Weights of a small GPT-style language model, trained from scratch on English Wikipedia: MLP 2560 SwiGLU, 117M parameters.
Each number is 128 + 24 x the weight over its row's rms, rounded and kept within 0 to 255. Layers, rows and columns count from 0. Numbers have three digits each. The size before them is the row's rms in percent of the matrix's.

# layer 3 MLP gate, 2560x640, rms 0.043, rows 2473-2524, columns 400-439
100:135110144141110099113078159154095079117118089112115114110190119153161124098083132144105115118138154130161128152135089176
097:159125157100115165098123164107117114129152132109138098104110120181131098109151105162152163125133153130138123126158138119
097:148106139075137121156117122140136169112104166139092132115144181135114111145145131126154140172141135117133143026138113092
103:144176138121085119125157122154154163125137113102146147175116138150154120124122151135145110097086118128089131120085121110
093:135168114123133110100067114154102131160116117131127151142111114116131137146094132094152101103091105128101098150100099123
100:091140150113095146135140167147118124104155119124129141141073120124156127160157121136099148097114101105144122150123122100
098:077132146171109149121113162142139138143170123141120145141106124129139114114106119126162169137126129134149130139128167147
101:109125160074126126134111141090091154105151183136125076143127102118119132175142121152114156117123117164103110079143153103
100:162122142108112109102139126122118133091132123133108135153160097105133115110096113116153105127083106117138113126111110117
103:112144149111120130119156151139095095073086163115109118109163149154083133133186144096119144113119134119113102095146072132
100:104100156171103174188149109130114105141102190132105093149181050089106126114107178106104153181146111138141165102123156127
100:119117119156137108119144139090079133145116176138125162080120139116171130125138082115198159135138134118147156153139123147
101:127184141097153167145141130111112080122167100107105107124136133157139126121140141132157118127131121086142145120068151137
105:125125164123138137132122098158149132146082129100072095104108121162104146156107159078148134188168108174158158079140131112
103:166150125112066078129143145131156103110167101139156088141102112099153130101128146115132131168087111151138144114125155128
097:150127117139128118101095165141096116131119147169135091115133097113124111108100124134127144072130138100080140098127142102
101:134159107117158151148131137131133140129144189108138103155100158132143111160136086121127116128148070123169139109111143143
097:111134113119134111114133165135157143116151137150122111134156152095120148166165168098119098100105079122111130141116073156
102:137061116092097116149128128171124083124180149159144116094099129115164138134128114124133145137137135118165105136129156145
101:114156097160072131111117167132107159092147148111138114082130143113095068129113158082137109153148108070162136097089122101
097:194131115112128124124140132097107144078105142133123097128150105154117144144131156111145129125102118178107143143091160145
100:126130177151110126133111095104147120121127124107092123148183136113126114126091116147126123167112128158163108136133100117
099:127114120124142124096101138144056107128111099094156119123150117078151106150116130110143148195111165137151137122149129146
102:148124121122138149131137111168117125102100149151150123112165099153153138126094109129128123147132122141148093145175071131
099:151117121160142124153157118120126128082136113113134099132146118126150189156122166128175110165083090140172133152143128137
098:167176116106150154155129113110139119164153136169125110122117133139139116130135151100145122167119141148112141152116115139
096:135127124108127080119146113101142089163119106180122116113103132078119124146137117100107101115125137084112138130098146101
104:083114096138124158171125106138087168132148083132158083109156150095112109117119063114098143124147130097183143097114136147
111:112099152190082114124123126159112158107159127111136114077105108148171127134148148102150113126122150119138108118134111136
102:131144164138138106111095179107108132129165136072143156143138140136143117142085111093125075155120164171143130195124145142
101:116113149135131130079165151114144148104135171137152116143143155088150150109163178123110126090092128128075094139142076128
100:142113083150101134155092154088133164132180133135137126144150156146109166100114139141103126095159111091101120080127104081
100:138123103128107092160100117089133129097113104114109119141137153130124127090128126125114094110131160131132113108145134097
094:133143148146175112143133115098151112112120101097137137145101118140119146131113157139151151126189150126134116126143101123
096:115089085134159105164133139125105101132142109135109135148142092183131133137123137131143104152156115150137139167173118115
108:113148103127142173108127114125131092143134097104141146113126125123130165094196102149105125168120122124101145049154091132
095:139159121114122152080093132106146086117099147098137103170103118145095109120068100116118139116143144137125083129158158146
105:119148101128100110124114157119099119089106120103124149146135131135128147156155156105130123105096126114140134140125140147
103:117099195124111131083128131150107111129155166133111159100095131117132171139144126133093129141119126099171100127152117149
098:117093102133081135089138081115133125101144135117094146160148147125139132121120118103094115169161126162118156152127136119
097:112171127087121163131104075144138132115105105073158161147121130137145136115118112121117142123076118079107116139128131161
100:118142138158115122130166128156146131138082135081138144134129130078085140099146166154171126105127169142123154116147119124
101:125131138148182124142139135126163140148156129133122110116082158115122086122125167121122144109129131149145139147147094116
099:118084153164131106177161126145135110064126142082081124149131161155117066133158101108156122164103131132107115128149105096
099:123094131144142123076163131164145099122127132156124126145134108114125089157169132138164136093152145095160140094167143140
106:109159170150156148098156094160146151102144094087157097117128155133113099120131105166085170128158150123131098135167122175
097:136156128146103117134150129108115103102103104153129124155091140103111150158106141136079157146059142122151134123117116124
096:112137116117140135132120120164093156177132134114141110109143147159116134140126153120149143155136110126114155127116154144
105:105131153090139160126113094117119159122095112113148131109108127163163131142133078139130137130154127125146146128070095118
102:122149098103116154120185077112115074084145144121141153133112109134094102176119103155116101132137129159078162080145132137
104:113144123104119148157108149142100141099131140136099184116149118125064067119113122146142147111127153117126136100141136139
095:132161142130138132138115161108173099156121158147190111138108126132154147128097180125135131138109118097132150156139102198
# layer 3 MLP up, 2560x640, rms 0.0428, rows 2473-2524, columns 400-439
103:118121120131120136160090147135166154127113127099126116113118107143155124120112106166074195146160135100103166089166138123
099:167141118113105115076115100156139116143153106119164153140167152152092169128108113120151151163164141130147100129184140148
097:124130137108128097132133126121141135171177149152106116105110223130134129113123118171091118116128124157143108109076103177
101:161131156105087113136149138130140129128100142137150135092134126113120140101143130124138136102112089104132158090131077105
099:165118163121115116133120127129131139168112129185175118105149137102094131097114122130107123154127140121079134154127066105
109:179132065164092125145147150127136122131089104110109143134124158122146136127122131151159115127094115120111167129142118144
100:095118087109136121168108096154153110157096187149098151166122121129130103119157175136125137124118100135133129130121147134
102:111145117102110137125136137159173109122133111145116094191104135099130153097151133153134108153143133159148181124136141141
096:178115166141118172143067101160129159099123146084131157128134119153149124113178100103156140104114162147122117077136093184
100:113106133115076108148127135136147089150131161112153104118142101059123137127130165140149159129103150118105149163114156132
099:121164141131109143074115057141168164116120130129113130114063130084150147162130100102115128136092118123108118102143122147
098:155150153123148088173118136139118128127116126124119110123138109130128089106129130147142108132103163132120152180107130139
102:139120153135161089166108143111174109139124139176145136154130109129153137135164137117140183109124122114095144143124087115
109:077096148113149137108143115132113106128170103152104111089173158149148136123113123096096115116085098124138145149131159103
106:163154152135097152137133173141141124144129163114122068100112157097165143139122110075129127104139091125133113094177105102
101:102125111124086153084137113092131081115135145101170091135122143131128120151094101120102159117121126105116132143127125080
100:090076101121164121100110132127141116121120132137126126098129123121099154124081110097150133108099131141126127150141118156
100:151121114132163125138129137109169117128117130126135147155137123095158135098123139129100152157094108109142118137113128107
101:127083170095111116136101112141148122131117131089127119151143121119122112140145157177123131145120129142145137148087090120
098:121120089131130135159113083102105139165122041158076077152163133121160155136145092101184115096121117156095095114119168151
095:111082151141157126121102150124094135120165144142143145146076123094104125105157125114173121146157137151105167162117133136
100:095163178160123116134134127165105135138120117118127140140071125155081169137135140139078133184171114122179116169106149120
100:114116082152089140128114086145128110168153131131095141117123115119143104152132142140134153151161138135178122088124137148
098:159153134095125171121080129094087102117121167144131124108140118207161118123131161130114129145159124146119137144129131131
101:127150131107155169145118159119120084113132091159109139121120139105113135164115131176164109138114122120137162113116099129
096:105130136132133062143083156135141143116140138117174144188176125088092143161132110170178106146119135128105144124093098136
098:109134141173128101100159137119135075106107139170122137147091175117120142130113137114085110108144151148107148119154137123
106:132152160094105136145141102170168167137116131109157113175115116138161132135087083126130118109112123096117140148162073111
104:117140136131077132146141132125105103143144149132127107107119162142110136126131148139084138125118100108111178152128150177
097:165084102171136066119133139107131103157151110091149124145104101113135113152093166103151142131082132127164137159131124134
098:141141109128144114119151143099158116117122093087130145100103138107081132094118119174097125115128166162147167106160112073
097:116116126129124155078122127108111070102140127136079122093114134142095126143121112095157100114120104154137126125169108114
100:141137143165140100158075137160157130164166115154143120104142159126162133155188154139129147105118158097148089167100085118
100:131147108129080132136133095156098154151134114173127078128099136106113154132101191171129129107118146137127155086160123119
100:146147104090116097065147100172093151090123119103150128107123114101110141155151140099110104104139109117139138148120124101
107:101132100103150151152156147162152101145114157111139147132119098150147181125141164159145144147155122098141160103131119150
095:151158175093149174166141108108126059153139144134139095125148087135114089126114127108132108093166108178130060161114106166
102:114084142135176130123131151159154143159135136155121157105124129131136113142144115130102116128103134109149116152154110124
103:206157105124142106149152133159122133121157150134157107107141088122112110131127141118127124127122159112093127140158126101
099:087103139151104131148152087135110121122136164153151084126109114114149151133131070218134122128149083140135126115138149147
096:153101137134150098104199154126095138139121107092120131164168160149147127112106090155080117152128122143127145081126129095
097:101121136146148131129170146159128152189097126093108115127134161120183142112135108128117150134097152138097164108159099142
101:126146142130125129103129109113131142193110155111101130145112122099103111146160101167129177110134124106172139134108131103
098:135146127123148150121120146186118132110141133123167130126135080127129126123118164106114135134169137145135184111163145148
099:128103145088125129131051096158116147105120093097159091122128133163130103132149140124142113112110128088163153160091172106
099:114150131135155135187145115119125103197109130081108145155140104095119159141115142165194106158120125142127108158138110132
100:135121103116141119150129146128124137153142092136137135134060148140106127129116158110083119110120109143118118131150137104
094:130123090124161116157122154136108126147142122140094129119114154098123116128112135191124094143092134153115137149142140119
111:137168142154087182129132086135128127153138109132129109101128100141135130149135125119173122133121119143083131158120135140
100:108130120143127121119136136175100124155140166137124131109132131076126125144120151142141168115123101119094125127139151122
097:159121159172135126133154107107130140152131078112164142082143108134158163145126148165168155142094123143139135095138149073
095:131082161097143146139149155120119131108070105119147164166105149094120108084181128109173126114145135123085104087170133140
# layer 3 MLP down (transposed), 2560x640, rms 0.0315, rows 2473-2524, columns 400-439
097:122139131184088159147143130101136172153145072085131149116124145115125117070139107111159131101113076119109142165095094117
100:192122113188087147089144099145124147090131116135096153136100123149108119147112142188110107122129118122183122109079110124
101:156131146127170157171128149150170156119146161102131141164111127122106154120107124142121105154113147112165120143109136133
097:146154094140114130114086143143167078116153152117116151143107153098154104175117134142129111161177098182109141118121118156
097:058113098147128140133148114159114129105145139082127120147070122122158138139170129131136117094112114126153153088130122134
100:136142149152137097104101151109143142173117126129122112116132176145089183099126120107052132117110141117108165125122140115
100:097105117158150104162102131105083133086116145114109128139086149149141137113172112137079122055172115136136122108137132159
099:143136104172146132091118105102145120121163146111112098128125122106121112173127136129127097149132097153104162109133105104
099:145115157115096181152151126132128143090123083158106124119123109142155090100148166133122133135131093136117098125098151096
099:115139129140130153093148082134100134115157144147121119118110165108118085100157126138115103124114144153137177136145072144
096:109172131103131117158137100134119101128127121164133110116132177164122135124110142100140123097135123125084152168138160133
102:098141144089140142172074207131138158156139102122104098107132070160105110112119138115155151116167148150129154101119131151
102:089134103136122133155134151094104162120158107113171118122123163111120107116133074127107177118159145108118120141136145127
099:136109150110119126118087077137131110129138097149166149111160122156118106120123118123143160110152136118110102117173125130
102:125135124157147107129151131099096118085148134104151124146138163176135105148144116080127123126111160131148151093109138148
102:119113115139161125099119180089142130147144129143154134112095127108150164133159107104177153130152125066111134141130126079
096:129081180117121094134146159129131128116112128137166106134139184148134157083144121109113124120128189199119102125080164091
100:097156144133108151106121090124125106116090141136149115143192103167125109109119116155125079122142172125151118071095126105
103:048129154187134114078103124104163088117126101133149096121128134133110098169146194138116127133122105145113107135100111102
099:170139136132128097156091121127104169135148126114097114120165110126117143147094127139114145104111117123164138133112121154
099:116101162148144122062174066145130109130155100151145139192150133141128113117109148177159144148097118103166126122177138133
100:136120118151146165142105134157148152127130129142143172128106173101149151132150126167126132103176085155155116159124113139
100:116119151148124130163164145088116142112132138175143123158138156171124108099152138156133123144123159157083124144128145110
100:106132137111124118126106097154123119126112116157129129103100140126121107131143145114138113114143151088124157159166084149
102:112132111139152131125143165118163113089109183081141133087142157154137137166125142103124178133161112109109107111136127093
096:152130121138107125107164141139135152137138119132153114134170159107127115132140122131138114096084119143117136160108173128
094:124109129157137132137117122133117122120107150127096102118138121121092150096151098107121140121148149108111143133085150140
100:107105086133073112164142114106137156114125149098136135155092089102158168169150149161143124139122147115138089134144123134
100:168158118087125146112155125147136124141113075174138117085106130129100152068110127115076118143114122090154094141147154142
103:095095147083123143102118129121134118124139132146122157118097134152124125106067101102079122090148143127148061141111131123
097:138108158128094118160101124102108146128174165152103100160081085137107129117177139134159135145139095148101141114116120126
098:084115153160112149190141116125107150179130159112105135139133151122114142088148117120169149128197157137138118118090107097
102:146129162106167144101141137185116118156108092129146110099135158123099125139117105165153159133135123168117114170117130155
095:115131129132159156171114130086147157121113136119129116107127128128126148105149152119098108105150129098093151101127096131
098:123114112133134110173171145156144143142148111111157098144128097105108083125141149136122149092190072104154144120135109161
105:132100144169120097153096118117197147153167141190096148087150138151113127100101160153145108111132154120093147114118111082
099:129137150121144116157097094149102110103125127105108138138118156131122069143110141092149103060127106114164092161132146116
105:121128112134087118127098165138119131105111091117115159104098105146132150136119131115122135095139118119132174161120107138
101:163125112109130107098148136145104149126102166109087153108136120129127132129102144163127138135151111128103143150147151149
099:082140128164118132112134105141112134102108143125123128150160140077117164090121176138095123149142135105115155111157166132
097:123139110130124097157100105134125198140163132133152122132156128063116114107109114088131076149164137152125097105140097140
105:092107164135077135119136162112134112123135118080150103113090106104138139154163126165132121129107116144107147155114135127
101:154099087121138096142143122154167150120114109157094122085107142133152139111084082141116132120132128149118121118136144090
098:135126112110135163092135089170135115123130110136139192104142129101104142100089117131108087126200145136165097126122139193
100:150141130089111086135165135129108082138102154125128124150117145161104114086106153142113130129124148167132124120083133134
100:114150143140182083156203137139131153156161133091143113126098156133151114155166127144086158176097155128174151128137136096
096:118159090131143167173147135174110132136165096085147132138137122101088119153111130108151162163109130111078144084110126136
098:119134157131094120105114151118135129121148144115153138131127118199083149106119116105123116078120098141173133108107133134
102:123128131109112121167174135080130117173146105133157120129155150164120132129143163132129140156091131150130132147116155132
098:115125125135117089117161107092092085112136112100141127153118181129094147143131111122138109106094115152091116164109115139
100:145140152145154148123114104149143125085097116110173128120144110112120108109113158088111110135133131110125132120107158142
097:156150127101149145152150152166147108134116137118109160158133106160106141141112116106128128147112135142097104086146121122